config = dict(
    d_model=64,
    head_dim=64,
    vocab_size=31805,
    norm_eps=1e-05,
    tie_embeddings=True,
    init_std_up=0.0613,
    grad_clip=1.0,
    decay_shape='linear',
    final_lr_fraction=0.0,
    batch_tokens=32768,
    doc_mask=False,
    steps=4044,
)
Each number is 128 + 32 x the weight over its row's rms, rounded and kept within 0 to 255. Layers, rows and columns count from 0. Numbers have three digits each. The size before them is the row's rms in percent of the matrix's.

# down: layer 12 MLP down (transposed), 192x64, rms 0.168, rows 73-139, columns 0-63
# gate: layer 12 MLP gate, 192x64, rms 0.189, rows 74-140, columns 0-63
# up: layer 12 MLP up, 192x64, rms 0.189, rows 74-139, columns 0-63
down73 082:149148146110109110130125129182098130088082085094177158192136122130153135152107142159091097068100114102148131162108090103098101134185154137155143138111124130104094159035084085118117092146051156
gate74 091:106149154066134154112168138139140148131130107099090189184100139091107111099114121150169147140191198130155155109118155101094152093156098072171092136147095149141122167078118143154110193104059140
up74 100:106133108173184165118157126173131183153150134124138162133153121162089111090117130133123166064127134148113174120089084200120094081146096115205112154100132137120152089167201160150095139162090140
down74 082:150137091081095146123122160076131106159158130131162109092133106102069125088126150094160154137101101089125093136140179113128156094080163158051110154112155111095142122179106120062115150128199200
gate75 088:108144102134136182158129150179134159110136098141128102099145109097088188103125161111233154157083132090122086178117127112062122104146119157141166109085137063120144099133113095151085073118106101
up75 098:146138144125106163130193169112110121125117152205130194153118157130128172079140105164163157122068121086137149134105083093158132142123107125129165081100078182195142102148099156110175084116173107
down75 106:135161097111086108119122101155111106117131137106106160143099177121115180125188149200122126126169159124105163094120041160120140099091152141176130155143132195186121101075110158171193110113157120
gate76 100:123123099152122176184075164112146126100077105092131043121179148118152120164126089138072082133151134118183102113142124148167092087109088144085144169118195126076130172160099094099128136111111138
up76 086:121157149106136142208119146156114105149127118143176146181085186142103119096134052123079179105140119140153127100140121065149204148112115159072164148190144122144129123093105166145140140137183106
down76 090:117131090182108134090167099118173076121146098150166090133146106084142090128144161103124133170145161126074194101110157118180146093173139147115120103110086229124112102174128129140140196119143116
gate77 091:152068143097105073109162150110108111109113128047149082138173114172096127150100105081079134147092166138086135133122164163074131128096067095119112127149145101136115109097165121083086129180087076
up77 097:092123159096150107148137154083167125127109120134094129109131097142079097109063106151121090082151093074192097145138113112127067115140055115122140111034120075075115097151151112125113153104142088
down77 117:105075180114152155097133131080166128132138163158160113126133087112099097133087157087131121124158109127142105209134159102072131115103119118108122090079161052054160121181165080101092124138094120
gate78 087:160121143105123213159132152115188081126132166173142079098183098159126123108098202142100145082109131092087109097111106085104146126072073102140092112147183152115139101116092106168123109138094126
up78 096:134146101104142171102159083155108122184112144132123163115198094094166176121118080140087081093112119135170141174155147159098074171109189104156107128130154131144094167166061126114150148081086105
down78 091:093167135165137128189124099175165116108174113167178077150145140155141145112102167134092108101157090082127079114046060131135088124141136093137132129147183093163126167091170109137125097118077149
gate79 102:121155130190099133186123143079190150108122112124078114189147151140138116072148087076154115137149109160142098066154093156120109147076141118120095141123185068123100091148176082146151138124116075
up79 091:113145131124150129126178210128085117158124116155062086145095146074123170127139087126168086121127094103148094122110154096159132075114155177112112075153179102127076147069175114139157151083092154
down79 092:166170130134118094125119095098111179138098175067183157113156098122115132134099118103139090126104118117140120166132153152119185048156173098117112114124093177119112121141202130072121072078166176
gate80 111:112143087116124110141112117088102169103166113113111113103177145178142070146154122136117087113176153115163131170119157104036066091120056103115137181092096097125074122145162120171077127128131151
up80 109:151122131146158087136127163150115142128166132161143151069158095154147208143114106128069086108114106172141146110073103185103127151103129112119120090101206057120131117133171124152128077191084130
down80 116:105154105120114169100176138093167087131100150113140144136143155183120077204132076119096109125194109104154104222143123119105136120125102158121108083050120092100140154156099100118103094099125097
gate81 097:159144126121178172207099075163129166119147112165148145132164175165156110166175123119100111096169136132166123110146107164119105102153130188115134088130126102103109104113083100111055098063179102
up81 098:142125125121162123199155123159116088085096130122086112168169125143121149210102115131076104128106131137159137112153105137110138052109167156128119097178114065132120175068105126139070141107194160
down81 079:137138115056099130062162131085129126149136168107163140084107085092093093119112136097140140135120119118089066145114187108125138129099125095112097198100133133127150141223155197113124151179146150
gate82 094:140132145092092179146109166101119150168142115146142147195149149124133095113160053142103199139107099106171123108197067146156113149110113120124152146089202117155073137078119104117113153078100131
up82 108:162119112146089103186101204126160087099124081074130091120148122102110135118148087167178185130077119134165108080136132155141149088117144147111148151113169079121138167158120155188138177058138132
down82 088:139149083063085116138147133129104120174131139127098135060113130109094119123083185073164090114083134201119099134093170162115109146125135170111126150130159138106188091175119146115172134133157209
gate83 084:114175127083107098153134066106088118121087163156127152149137144181097162128122171103088190127129120138109106157153124247111124156125171129132170145079138059126112117067121131112123137145103103
up83 093:142172109146077126179093122111103131110159135139059160177137074116156092152158174105154117108159112177200109130103130074095116078158134159060158097150129154105132185088141114092129165109132147
down83 085:128140152108163165184101152096115162134088114118118128081092096140128132144111198087201153142143116112108071193174165118119099191129113137098126103105180092102093103193139135099159146131127182
gate84 109:093086165111079138113084145107172141131107123086103171229090073150111156134109099101135076109084149122200100131132131188135174143129127113079143136157163131131105101160144133106189135113098142
up84 088:153124123166130124115082077080102133153149179130048135065134093138212149111143171135132116136104169129111130105156068142129111149135111090179116130091153161115145159164154104139210120138184120
down84 098:078151140141053123140061105074098127146133105124106133125124133133137149087067174193141166125098192141142165101162109159143111166087133146161163143177112165145174120135107122091169104129189090
gate85 115:055109186176162140179125179088150123081119125124146159191155113152124095157134107135157134124112174168118096131087110221156149102165136130143113183142127130133096111145157067139131114155156175
up85 119:106158141081135143072120122117092091080144094148110095141180125162085114207130105136184074171104123181189131154155148139102147102197128149176149133115104144085074156112123152129159113158100126
down85 125:156043123088157089106139082151048138120138184134067154135107116093146127124133148134140160049120092131175076153133166083094138117171136120140147122094151120115134163145161139098152087102127182
gate86 088:099126129148091102147162103133139174109125077159142149183192094196158154222169116126091069113143143130120146191144142145097090079102149092116140091164158092120093103098145118146129095143106131
up86 091:108098151158108177116120113103139142112164135042150069121119111103060106063132148170113145138087113084127128136156110134144084101164075092157095210094153126112126132135137069154119153101116079
down86 095:116073170115134146103137148136163176073127054173086165140088125140121089170178085151090135089154139128176132176076143135102114104132141144126165069136092089121101152100133150211098135142118138
gate87 090:132095153142071090161085135145189106079097087135188145154124091118134093164151093169099144110127108115124090174129089109148181118117113169100177105153187101154098163090084144177166100137165145
up87 106:155144095125131077165130150066185073111159140134178095107154140172146143203181135188117156121080131081098081129166146150150099145103121109084148159095158144134110131124054106105120116148161147
down87 093:116141113054127164133114103167093144169146231160116150124155109141098084094117146088161128148086074151147106173139122132113111139127123084096091125125149124071130068198150167075138146130137105
gate88 107:140113250145169106128128110086129093144068123199117126153131084101113108055143081090124169111124135179097169112184135130167152147107133106144151165149156119133115104133123086113106124129106097
up88 115:242135159149140158133121176121150140130122131117162092189114102169079129204120125140102099127145097129112124147170124088141150105125057105089155095108161149151107113089165133198106108127109157
down88 114:166115111089158194125087192102130126085128159138143119159137090175095117147113121164072178101203114123109111107127104120131124151140105130143162094063197136107155171128108148112067131157114188
gate89 113:164136138123121125144055107117052145135150134116135163100089128106156052217095103117141117091129124123224090122154122155110136131116103135180150147138120144086135117095141142110072094115099180
up89 104:188142152150136098080078158128042162091132120152069159122170169106121154145101151161180078105106084050135110145158119142117105097141121142153194122129169137104143126146098147149082129096120157
down89 107:107150110087085205175185121099217121177140110119182111124104120119163109103130108117094123175174173182138118150072168104141106127118102144115087138114156066124146155136159121102122176126132103
gate90 109:073117135121194171173074104139098136153139081117067165150120118145074089148133139109194059139089137185126120114146159119163077168171179139153149139146126130086126134134145106068095130109123120
up90 098:122077163115147179157147119122111152181117140147052145153099153099132125121132159183136060115125099117142123132053133178091153112097152134167146126183130141084114172085136130123099155066088069
down90 100:110117141052129154113155107143162089144133183179186112105181084101124102146146123091115114145179102141126092048048136121091176172094136103094093077104091145093127155131152140123138126126115116
gate91 094:102129142114145070110140078161123087112134117095163103120121125202117120140159077130045102131110122134162209135126117214117206130187129161112113119122151103110134168144171136096139117142112145
up91 105:105130107110120039100150118109191111116101113131167124148088145115179103110136112130151126118116148105132121089137144227086107208131165167096122147153137102133152086168116138163122190101115186
down91 096:086146177174099159156121098147147112150120154121104099121192173129142131162154089118116139142097058114101177127083088129122163089065106082159085119121116134164100094145114173168128150046116088
gate92 083:073138130068160120093190132117073139092120129153115112062173123078141071146143122110110146100118100160120151134136137123142158150143076163106151059142125114134126182197107157139132215115134157
up92 116:125098152201085138118084106136132214116107146109122113146087105169112141142121108060172103140099172116104075145187172115104072139164125109146149170132106130140086101094182091099086121100131106
down92 114:129121160124128135125173136091107135108125115130115139138127063108097122120051136079143143126113127096167048182124188117092107145087158118096131138081122047094125112179169118055092131165106126
gate93 125:103079140180114111080155116047128159127097161131091100106147070116092079135165091080106133068163143095088161173177173115136113093168131095115136074149114105183105119125151118137157134109115103
up93 116:064135064118115160076132157136146156170117083145105075120102136101137083155132125107130142127092201172132138189130128085119138112189094073113054143115151099131154118100153129071097093120097126
down93 118:110135141088086132070163120156156149105104116194175075130153130119142169165096148103132086216165147143124112143137118087089205078092135135129164158107141069100149162092146165112131121097121111
gate94 109:121175159113156090180115085063162074104138125150080099110131097130138171138128120097128097115097160131134115163183116121185113169112191156115157068121166085130052104137135098138097121122104071
up94 114:178188117159169102142155122124138087121167161085093102105109116106111144126065128080112100110172139141116119210127145148106136137115105116123176137091127130069076105159047097138090132159068150
down94 112:156140163115145130157081123142176208163111102114122155154145123173136155151072112156106123170098097159106164137068137131161110111094125082146119073094150113114016135117120112160143150078126096
gate95 089:125122125139121173087176162158181136209144110121140161142132137154108086118149131168155172165208157095106152183137103127131055156133109040152142146120083115151150147156107146145152134139113169
up95 097:127105138116117056107149190157121114139096102081138187170154127118115123091122101140114149136125174099193157118061140162080125077153094095158150160136144139185123157152118141184139122116107212
down95 085:112099128065145154129087120073155091117179222139116082116138099099108119141115124093124116093093086166119099129143142135170130101123138184101136114075117093102168067200121124082094089151139113
gate96 114:121117140128103072140155143163139157127111142155197191165132100074127169082109074145094158146131106214157145074126150134156144139159119177085147134104101118061104156160163087106156165137149125
up96 096:111149205147112133163191137138117137117089108132089151078112145100106153137129100106069145153116140119120135112057123100153201110112096203177158088126172112085116119129169088147178127151169149
down96 099:116092119135037156080152175125137175179160140117080127138145082137141145122147138150095102112104146184078085167125132123101162120159084124112116148114109116140109160053162066188079134113103127
gate97 099:099131135150161137186130137111161098144113126153140192155135109113084163023128113146159118132127083134164151141196130106069144134147126152179134149112132119152081149078181096146135119078136058
up97 096:108129124070115184116163121050142153143144109115104116169225127152145108219118163080124117098149105108119147139138138121107179184160144106091143132092115143101139107151094116093147126073171132
down97 100:110095157128183168127097118059159126103129151173202141150132122144088111122098159122142120124115118161173109097175163057101144116186155102138159102069113089072161120150102107108138186144146086
gate98 088:088104093185165100169057127087142148098125096158121123132105061083150144111103126106124076133112167116126158172168208107080095125168094108145125065116122132119096147090143064121149105111142122
up98 093:157194110087100109107104098117097084150107152130116097095138138100089123146200147088158067106140081107123126142122122146100155125111151173114110110197149097168130146126182162156113085076204091
down98 098:146099111106129159167136159158133051128166164091099167086092151144124185098102138122137091078099166096102141038120099106164157147064107125110123159139150188136117097160118161110148118177165132
gate99 087:108111156205117129156080141103120151150122145087173118141115128124064113089118128090162165087153170151147084162147188156111113101130192148126123164173167162100147063134129092124086069109132171
up99 105:116130149082150141132197170112156158090161100133134152093177169147142106131114123099109149196131106091127159170079146073124193140136079127059176121161174102097164178132116119172139138095128153
down99 112:115109153094129122140135158138170168136158111179164150072146074148130075112092124059138122176123159105113113132155210080128136174146095156085163153135149051077148141176151113128121113131105164
gate100 085:116150134110152119122099132095177083139161075134107112145165098114183067142095093120133134091119071101132145095115180113086100077213087140093131115137170135096118165167109093111046135133112148
up100 082:163177168144093124126125106163142108168169149182129165135133211062143115145172093131107130143117113065101190093064150140153105102144130126124086126129134188102088148179097129097102132089138156
down100 094:118171103101139128103142119175140110156152136102084143112091144161166123143147142147138112120159107134139140045056097121145140140176155111122116146172080172215104127103112126166202120078178084
gate101 090:049081126121115139139081166109145136110172116103131117126091128141121079117114144148091096158131214178115169180183198082143090078102127124124112145138150144129140149147109095134058104099123164
up101 092:128130148079115094158087123165113116225120111119149116138085051084095144127096086130110144126139084170088171117165127120173104126116097147172084128181100152129118159142156170164148162129190151
down101 095:149168061123071125154110081147096070134105147163116178155153122103100121149159101105066162072151118136168168108135064175159144080122154142135081141103115169153120132141186153109156128129180103
gate102 101:133133113100131149124167142114145165079102127130161051109086068068114163092063095141110061119138170121084128148071098091129130152063127139146137139093088123127123125132136099082129112102098197
up102 084:101158086107149134161155141108145125067100136176157131074132162086111137068126141098159080114110143102146153065175119161137140139111131128084093161154152194130133168096211092188121123089116114
down102 097:169070095142105138126090100130136144178120133087079146145146109083115090107137150166148174114117086107178142131116138210145100062102165144155128088097139148068102086108114120163184158071151127
gate103 087:121138165125145126117157068148179138168106159166132144118106105114053163100029107113180178091080098084157146123166176150120113122120151148100119117158189124139100114164112087140081124160134141
up103 102:103173123158069152096073061167092090098134131186127126119122155164128146090107163161134118121117126132185161117164097187125071136155164129093095149119119132170147077165105086110179104110177154
down103 112:152159084125106124128090105165097106132112127128143132132116163132165191111146152176141131121113104125117204082076041157164087126100171150181096127147118206174129171083102134136170144113143134
gate104 096:145121129123065133087109158094087118112152119124133186098121128189127131200159141174157107155072102125180110117177077168116186112158149129160100098106131077155071100084101161123103119105112092
up104 098:135099150133083106116164135116156086129117096135142160122124086108166146184116097173119107060125091176142104095165097188182144083176167146193150086142153127151059157129098096114143143125085097
down104 075:153122143115110132105130108101116157131146183133144104073131084119060083110100145066101163137145091121102110145147176096104132140072106149060117173094097132098131117220168161065121125142145165
gate105 086:168160180102168121064166128109092127083117100101083173113076116128164137122139189089201161106138123084163117171121153145143117118164073096160169135140137108152121144136125092161145079108192143
up105 098:139138140095119136174113152134093138116122143148114135076146155093150161115125061061222137078090110124184135141185098095154134102151126043085157185130100126134115144137134174143108104100129110
down105 102:059105114166117128126087124193117128119159066081171127180082165172153144100150165149116159119155111079112119119048168116149098115140138108121098120142154134122067164069088101084101136118103123
gate106 100:131098102157129075139142144125140156122120098113135138204146140130080087145115114113126181083044144182139170136176122125166101117141093176085072143149108107058085099150113129120167096081134166
up106 087:200147132127127205106119147154101150094105128170135167125113134142122060143109178078102152181079097135103142112178115095153157159124107118144143109102073072134063093120098138162187110099135136
down106 079:126095171053104187167134134107163117117150117081148136155212097109140150114095065089093076143110140098110120144158137097063136129140098140132129064148159096125134146147186173094119119170116147
gate107 127:133099121072086186138157138113184133114124091087189161162150103104099118107137117134108093148109151159142125163098175138155191177198087125096153089118106124142102106112173092110102071067143111
up107 099:096132133171183045161165143151086112154092179160112127190084118128183131073149136128167116109171174138111110136154067098130104112133159150141062172141078130141147110089099124107118166125146129
down107 098:096153149173159181095168095117095072123119111086178129128138139091126185095126118112131102100128132138148246116128153163145147175109168133190113099120136144147132123140082113182115104167166158
gate108 099:146144125152132084099222112071163148087148127118122135071102140130089099118155161128122155097136149176115143138126185137200131178165150115090118177114148139134093162147119075111121188090074119
up108 097:123135131135175104179101097124112127153133147122084119156144159119101135146120067049137165138184067155125119109175098184092161131132157067157110162178128124106105156181106198128073126117149150
down108 102:095107131109112088075172068117127124100113114132107210115090149137098147145131094123092180106128162108189141069083075139102061151087142111110142143143085120087143141141160182175163101141146123
gate109 103:154101209092184157147064151115167103157119084155158108153141137130105142141090179109124064163165113072110140121163170077133096101136089143139140126210161119114117134131168102129083119156121102
up109 105:073129088114083154113111092150122167151159157184130173088139145158156136145163151125138123069140120135119149068106105094099204159099116143121074158143138133129167058133139156192182083102105120
down109 100:166094086136142118140148141104146051134173130125138107090099160123083206106190094162101168172135135184132125109149149128201124133129122168144131144062097130132155144147066154096118125150184143
gate110 087:154098111147145096088076132111137093138133106106083143135147060093086074124095103095114078143169095190171122136156170082133104113106135108101100134173178173101123100120118088108109216150123153
up110 091:137138157103139144140160175120211180060101134089141152146112126129102129137127097105137130153076145044095085163134170109071085196133117124114186110091122082084105133128106131150104126128099101
down110 108:134057193092161142102116122107129166100102136156168102136120137090085116127085126102179126191157118103086074149122200115117135143123116124125166125128131048060122165178123085126108150145089124
gate111 078:162179142113125137112130158116090108206151096130159099076087131153116162140087084098100158162091075182130129174103165124161083138092131097080088128112157188131126103158156153107155112197151125
up111 104:151137173089158154110142091159117122151201150143091087054125099155101129161107132040215172105130115099078125096111142125146105125095162165139108114139084141130106124156164135084075125134135146
down111 087:077105106172066147151146142152142135051045069117098109141132140098174138109118108144096101120147095123112144124138096157130118112120104120169101171165166058135092141078104131163101123104053125
gate112 101:147140137125125167171070080126189164123135142118173145168140158148205113118134190137080115163104118172150093103124154125127130148141153162104167137127105163091178163109156075130050097173123163
up112 098:119157129154154114112156148098135177135178157131148200119102155102123130119145083064151116109143086158126069141128093128143154097030146095098105129110135137222106165147150128173144108138077118
down112 098:098128131148199080142099133149148120044131116139151142158123120119166136127188162196195122124115192158135123091159154084119129141172138127143186132105132173122172134092167076135123110077094138
gate113 105:113045164153103119180132156156149135157087077099146194175112156147140119127107145174160161135088115069152099102078130161136138081193087124106166120160163092147125139104092114183094135134124127
up113 108:162115146171148130159133112128094185085071116128136155127110073107178190109078153103117111118071152120117129151197118132094151186180086152183133089169125127162110156130137118141177130090161084
down113 100:120103112191100130147114149110143148109126055089147136140119172127176125091138112134135104104140091140118181113050160153160118139151126162124148149183162146168068176029112137134103130083099152
gate114 094:127116150159072170143078126120132136101123090111125118193130086089173121109181084151086149118115152167170169121140156124100108120182168111127207143140096155130152167128148127152176196070097102
up114 098:104069139132155146112137161117198179118142123137152138104118154088134105175111147131108114107179101132089121076082138076109128037141121155118043134149135163107114099144134083141143075152192117
down114 091:104122151202127107149108110160120147097074104116098120162090124145161180113150141124098112147144147117147148106096094154122164163141125189151142148170161173142107206046104151176089131135056115
gate115 111:129122171116130146139093192117120132131129107097077193093150117137120120139129111224133169162135107160129100134122133057121146150138082159108113098158137140068098180175153039151110148112103155
up115 098:143224112148115136149107123118072090119148118146128057110156058083121118142126157074104141113132142123166153086106118084144180061095172152104169103149104179125135152161128098162132146120139176
down115 108:193143098205127135112138152208120079115142131133147086091127181111081144118152129165128059125174138128104149139116071153153125076149120113158150123157168161155122079167124152201120099118122118
gate116 092:077052148139158078184166135096105136128085107128173145108132137112118111103117149146113207115099146215087147168174134175161111133140168116181128184151136104139146083117168122130136152124112101
up116 097:077161179122145117036172118138112119164133171092119166127143179155106112114208143139066112101145193122107148128140137135152160121105183121133090119116120178106108112149125163147082142190121092
down116 094:128149091160114110172116085154146100167154159107088184101133159094101133099179132142117175114098135181064178132114026118139124153075123123123136154167103202152144093112147131139154108130157102
gate117 096:178148140122186189162134113076133091143091111096184188104130135080153061089103181112175139155120115097132165204116165127116125144170075144163175118094104127159105157141127123130146144123143105
up117 098:164091187180131135116092092107095165075184115059133127156109089102138184129103117139068133121097126167139140125171125156104143146127144139134072074168165145110170111152164084079104159085103118
down117 104:107144126067151166160151095067148151130105114130130188169170126160110101097081203146138124145114185149166087118169173073144130160126150175158168147112132101081130116102082134110183132158160116
gate118 100:092099116176159112145165125162096105110120118115109130137152174093110099105126146080128066128134155129127175177044139154077093156117177166084185099139100099162187120134086121102115141148193148
up118 091:113106102126116129155124132167151153147118082095143135146101139190136161096138094111123062134121174124117123171104136093139076140162170083080180088172104097134140134097127041208096134078140106
down118 087:167104167159119133078076138061165107107118150139153085100171125075110119104188167121186142167114121129138082147108220093157143100128125092120088191125153149155079148119129139132114109133107091
gate119 098:102106176166119101111111117146133153092106141133074100154134130151131132135178090139113075136114167146067107173115131132084108119079084089158154139142130120144186105134109086184183087215073153
up119 094:158093122099099112149102179115132158144204179093144180144130097164093168157164134114068167098076123121108111141205086169107137098109163144122107127124141101111089134147124129106081175092104072
down119 092:092097185160117131097161106123131141115114129051088160138120151156186107149147132173115097166118142097114119104055109151112115138111075100173150154135138115168182110072144108193133105119054161
gate120 101:119102165148148116106203159136192133121107124143164175156118117099088081128072103159103091152163124117130110138137115143084152082146086056173061106120084124148125132139126076174133082164170107
up120 087:115102137123110100162043156088139138151115154127078070193163118092113088132099108117122182114123078095167148146144153084089107154090138126090161105085105095115170142129130134053127137154080083
down120 089:099110128191163091108134117112166125145035156120157124147177114094126127145113102163103119165193138122127146176133113172091144089117051049181130105170128076131151142104142087134123110127127120
gate121 109:110100167127102140143169151167087141165066136148052169153105153142109152163125111121132102154078118099146130136093210145092169158162159118134215092155164128092110166137181144100145152142135133
up121 085:147130125140203143111100100121141092118201180122082112103122071120143097115168161135125102151104090175076119131132111136156110111080136077113154056115106102150181130160091114140155131094061078
down121 110:167157136126140120118127103131133129119036180101103081162092131076117079120107124166113122163158142143101068106110201109063155108149169119114181094158105159130153120107125191065118152138133133
gate122 081:147113158137111144081136143091102152058110115149133133161138069172087128059156135092170121137125126115114116090134085131158124143139151134180178074070124066144112137143146096072121173079076085
up122 084:120115115097140130194169070109152138157099075161178139155176161131076110182107102144120108131119095123161183191091162049115114169145096115115141157133115130155129129065129120085113076133151146
down122 093:080060106113198115154117085094113133143120086139153099178178109137131143105101113149121182116190175183117154137129100121074135150150159146095123111140157069174132158112123105139168175068092130
gate123 103:153089171100159164127113104144125125072126129121138201122150062138120159172127144156101090090131168139150172119170130169121151114216102134195152124142132091158093152101120151122066100081087114
up123 096:073123169122139144132178102137119118144189150147145165103095108133123166194121179139119109129136115152080147081187085160144172153186141181168100156151081136183116172092128112147069107097134119
down123 094:205143107138102122117166131116091130140135114131126132088077162123110124071136113114186109140155119122067119150093213147162116159139138171079144154150126181110084107198095138060109159148166132
gate124 091:185114162138140116142086141137114118112130070155112111193141101130149138130120105169098087170113093102152130170150127162079043128150106111168175121148134066150155141130111064197161118141187143
up124 104:097128098116054126112138081133160103143133171124100097168122151153163100136117158087110133211125119135164089075129181149131123113134103150115117099122123156175095159191091110118137041128191163
down124 100:151154167127127133144164105094103089181171207160162139075168055125090149160142136087113123115173142145121137112104115151163118129088164125081146121095132144158165066181141175117129189134165114
gate125 103:155136144154178134155152176083174133092125126157140159165130158143123080112155092079107099141126146177100102141106125143162163091100052149126079109115185122134065179114143063161142175079114127
up125 107:174176149106133138195121098131132102134118134180140117138095114080128073037109141113153151113163107106086128098162101155089135155093129096180125090142152155115098081111129130055167094122169181
down125 108:120148101133093113146120123113097084114203132150116178134170133162157135096095147167143134095153212170070140147171083129128117175145129130140112171117097141128146115221185116063148123137151127
gate126 098:072101136113125146169125117106150101078096125103154145139136124118119186119092052113144118085154167152063124132175087115064095131160123102185069143097121189143177131126176109081145098135118152
up126 092:108144109133216091085135088129085175179131130171153119088119098120104131103073166124137102091115122129152121180106095104090165145160170072165098195149124181140160143106106132147094132156085099
down126 089:157111125096109141132166137107119078150162146093037192156135162078084093180098127160138148133166102127110090139143154129157182087095087135124105169092123081142092119159130191080104088132127122
gate127 121:151148121142100177123166160148153099130138108098137142184127142094099141088167087079117084168077112160140111138143169090144165172200097199079114095136150124099123177073188099109125135147114147
up127 102:126077121152125113116163177190099108161162121091111157065060143108102133184136077075094107139110069137151075098095111109101149132123098162122151167162135135127127126086138144118126064178084154
down127 108:132076143161132122144140185147109173188130095141090109159099110119152162164139087133118108138097098109118162131099097083166185095133088074119108099189098114202104162087190146169094141131141105
gate128 101:118103188124131143174167117132154155166105063094116218148135123116097127139105149192117100137158102164161097151114161128158134144155185139126139123127197097173066161133080125095121161114094167
up128 095:132126111153140117103116235121094138158152105117137118145121119179197144175135139202172099113118119075103169152089104159110143101126107120114151088184134151171178116092086145151162146149124078
down128 117:157176109179157099128068094145127096063089127117113072125107153135181113066102156129150117076136134112091155099143103190128113153144138156177144139176102220162116109142096160112115129119157137
gate129 106:147083157140112158149160112131159191155131119114163063119059060138131125202098145128164119121106154100125098133150112177142074126084080066115155141105082085160109121119139136117100154079108091
up129 100:137148132120089169140166071123121173148102162143112068148111124095160183145163154094125091107123161120117133150137147137117099174076091103136107173111097097156074153123028154135181110075106094
down129 104:136124100147104144117126134162141168155132084116105069119164128123186120133120150133115054098096152096141173148096129207162047175126112141141053173157149143106065106093148115141140153143151097
gate130 096:084101131129158126136078129128159135057114114096108082129143131109155182081136121179112113093069111154092164142135131108129106213139112177109093145151145125086122164064130104112075127164089063
up130 109:127111137174144071120213199152134131092131096131158154141126123138119105122154110128134105122157068110146112106122138175073093073119090038161172074135148081183139142146123120157109140108140160
down130 090:124129108169158123169100161111178173126091071096114153142120146140182127095146091148148102076133149110131196102108070158105093178155131136155111139188116150182079188089120119159143143097076111
gate131 087:117130146128154201173088153161135150125065090140122097078121155091059120129137034132073125115106147129123141124152124113103168124152074101150120153154129139110174101071133133181072163136161126
up131 098:194111187165055119079126171158140096140145134146135168141096130128120149142184116148154089141142084079129154130108162154117105199127163120071131073124079087119090087163153129149151174152110135
down131 074:093088110140108145204036080117142128079045087118098149168115155099164138069084118140093153097133146163130168104111102126114093093150102133179094147107137118153148137072120121111111123113109146
gate132 109:084195161103150152147140103114139130117108064110123174128123138108150123099119113099187168169117156188127128153157119190129126052065087169133085138114147085113140156125171063155144099127137164
up132 089:141139115158114208158116145090137133157088178168160133118145113082056135087149105123112096122139169121113187107204155117119145091162089112116141098139118145094133096188108172143119129109185065
down132 102:185099081114110151159077134206109134116147164102156086147142120119127120087134117151142173068124128119168141123169158117121194118157151081129131115095130141160071149145206133099168117110176068
gate133 098:124082142168115110115120141137156147107109090105171173122141115187179053167095099155149130129072100087154099124076139111135086151129150115109186112111132134159102073083109065151084099151186142
up133 090:083142120137150170137101140083138188152088137126081184165167106110118123113120151101112123136143107142181177089146149192139092157105059103176087151081137142132105146121220131086116163144119107
down133 094:085122135174128145163086147163153128118110115162124168117126162134141055165121119166156096133126123123080142093121065110072105201052109156162123095132150110108091175129105106148090157173075163
gate134 090:073142135167147152160110144117198156143122142148103159160093112082123129130097082161143128127157102125203084120130119098129103133219177181136158118163146121072170114179121128079154132076139113
up134 095:126123123168105167123147121171162094125116111169090125153113130187135093101107144149159071110147135144125124136096103166170094079140164168135075084102113164156196084100128111082216128075155157
down134 102:163178114121131122170150086160169114154135155129116114161092160124162183116148138157064136093155114141103176057059065172118148131126171077121126121150135181178089101096153124078157127108138122
gate135 123:122164172145117151124168097116079112136124050092129150135130086133110037130143171139131133086138166131162112090148132099120108157169116108142122123113113091171130081044137082137134207129098168
up135 096:165120100125192119141098131159124131145118141147124165119141135071126092169153104160108134140187083103141153130154143137164088223105166152116074183157121075106115049113159156119102104129184139
down135 090:147188138115099151130113074169129126111131120048096183089143139142121090075135119130137172092167198125166107103165147120120103075192138112175135113114156150131140079083118085141115120141116197
gate136 089:132132115154176140154192130153074166138091100122123165085187137113082159101141098115192182100131083170165096145098102143117162146149179136144146130109103059164140089093090109129144152148116067
up136 094:113118123099087127133149061099100133169140103137124098137099162152152099164058077095104115107169195118136155106166126112073052099108161121086078171160121119122069110123110127123076146118123179
down136 094:177119156121144148124077135061135169181156118158166142165115097121141103152123128128166108173088141157136059152178195115133093168105092100122124144109159110047149093165131080108093146125116173
gate137 094:127129154177119115159160106114055082176071105112185127168148092078064158105146149157142135094107163145104110184141126129108101126122136192088121090121138157109133116157126078056072130129121153
up137 092:030173064180152140095143138158098133183106122117114118199134135076082106098112107149128153135104114158082121113171128146125079131106151097171108147117120189152115120163150144105097078114171133
down137 098:111150090098099160103113107162141103112105092115163123133092235094156163123176090154138139166136127165116190084086134107154138097130139124148126110186107147168095135054113179169124097125127089
gate138 112:091070208123145131157164100109148124122076159158136160132114140116157099123133131111119141097039114074096124133148118149133083148136112159070122083093127110174087099206116108147124115068092109
up138 096:044124152138177091101088107147083159131157071109193142191113128126113154166169097182091132062066148156173156119114093149128130151129089132169116115153147121151127142138079137148129136140097166
down138 104:129169090140164150150136126122138134134178166103116208119123130118082121149162068174106125106139187133142155176130074130129138131139130118181165127113096092133210086120072118185177117156091096
gate139 096:093083129106105148160150150103143112102125107121138135115090132136098132110152147127102109078158188122096158094140051165147147100138156104136136111122177116092111171062149114123064203063074077
up139 111:131154153068106174148119138113098157139172152118117164106112075143065125099128162108151139065070121115119121064114118109166168092124158155097102134136157186142112144132157131056071169082111084
down139 099:155151131104135170092146088089098118157182213130120127103143131104063093153138117105147111169111103136156077182149170114129163155092105102089137138111108106061135066179152191094122122108139129
gate140 088:072161163140126062086177150137170064132107114116126167100077101134121114113135178093128069090174187115111082153086145181117127184119118109146105161114165143138134130081102093176152132159131125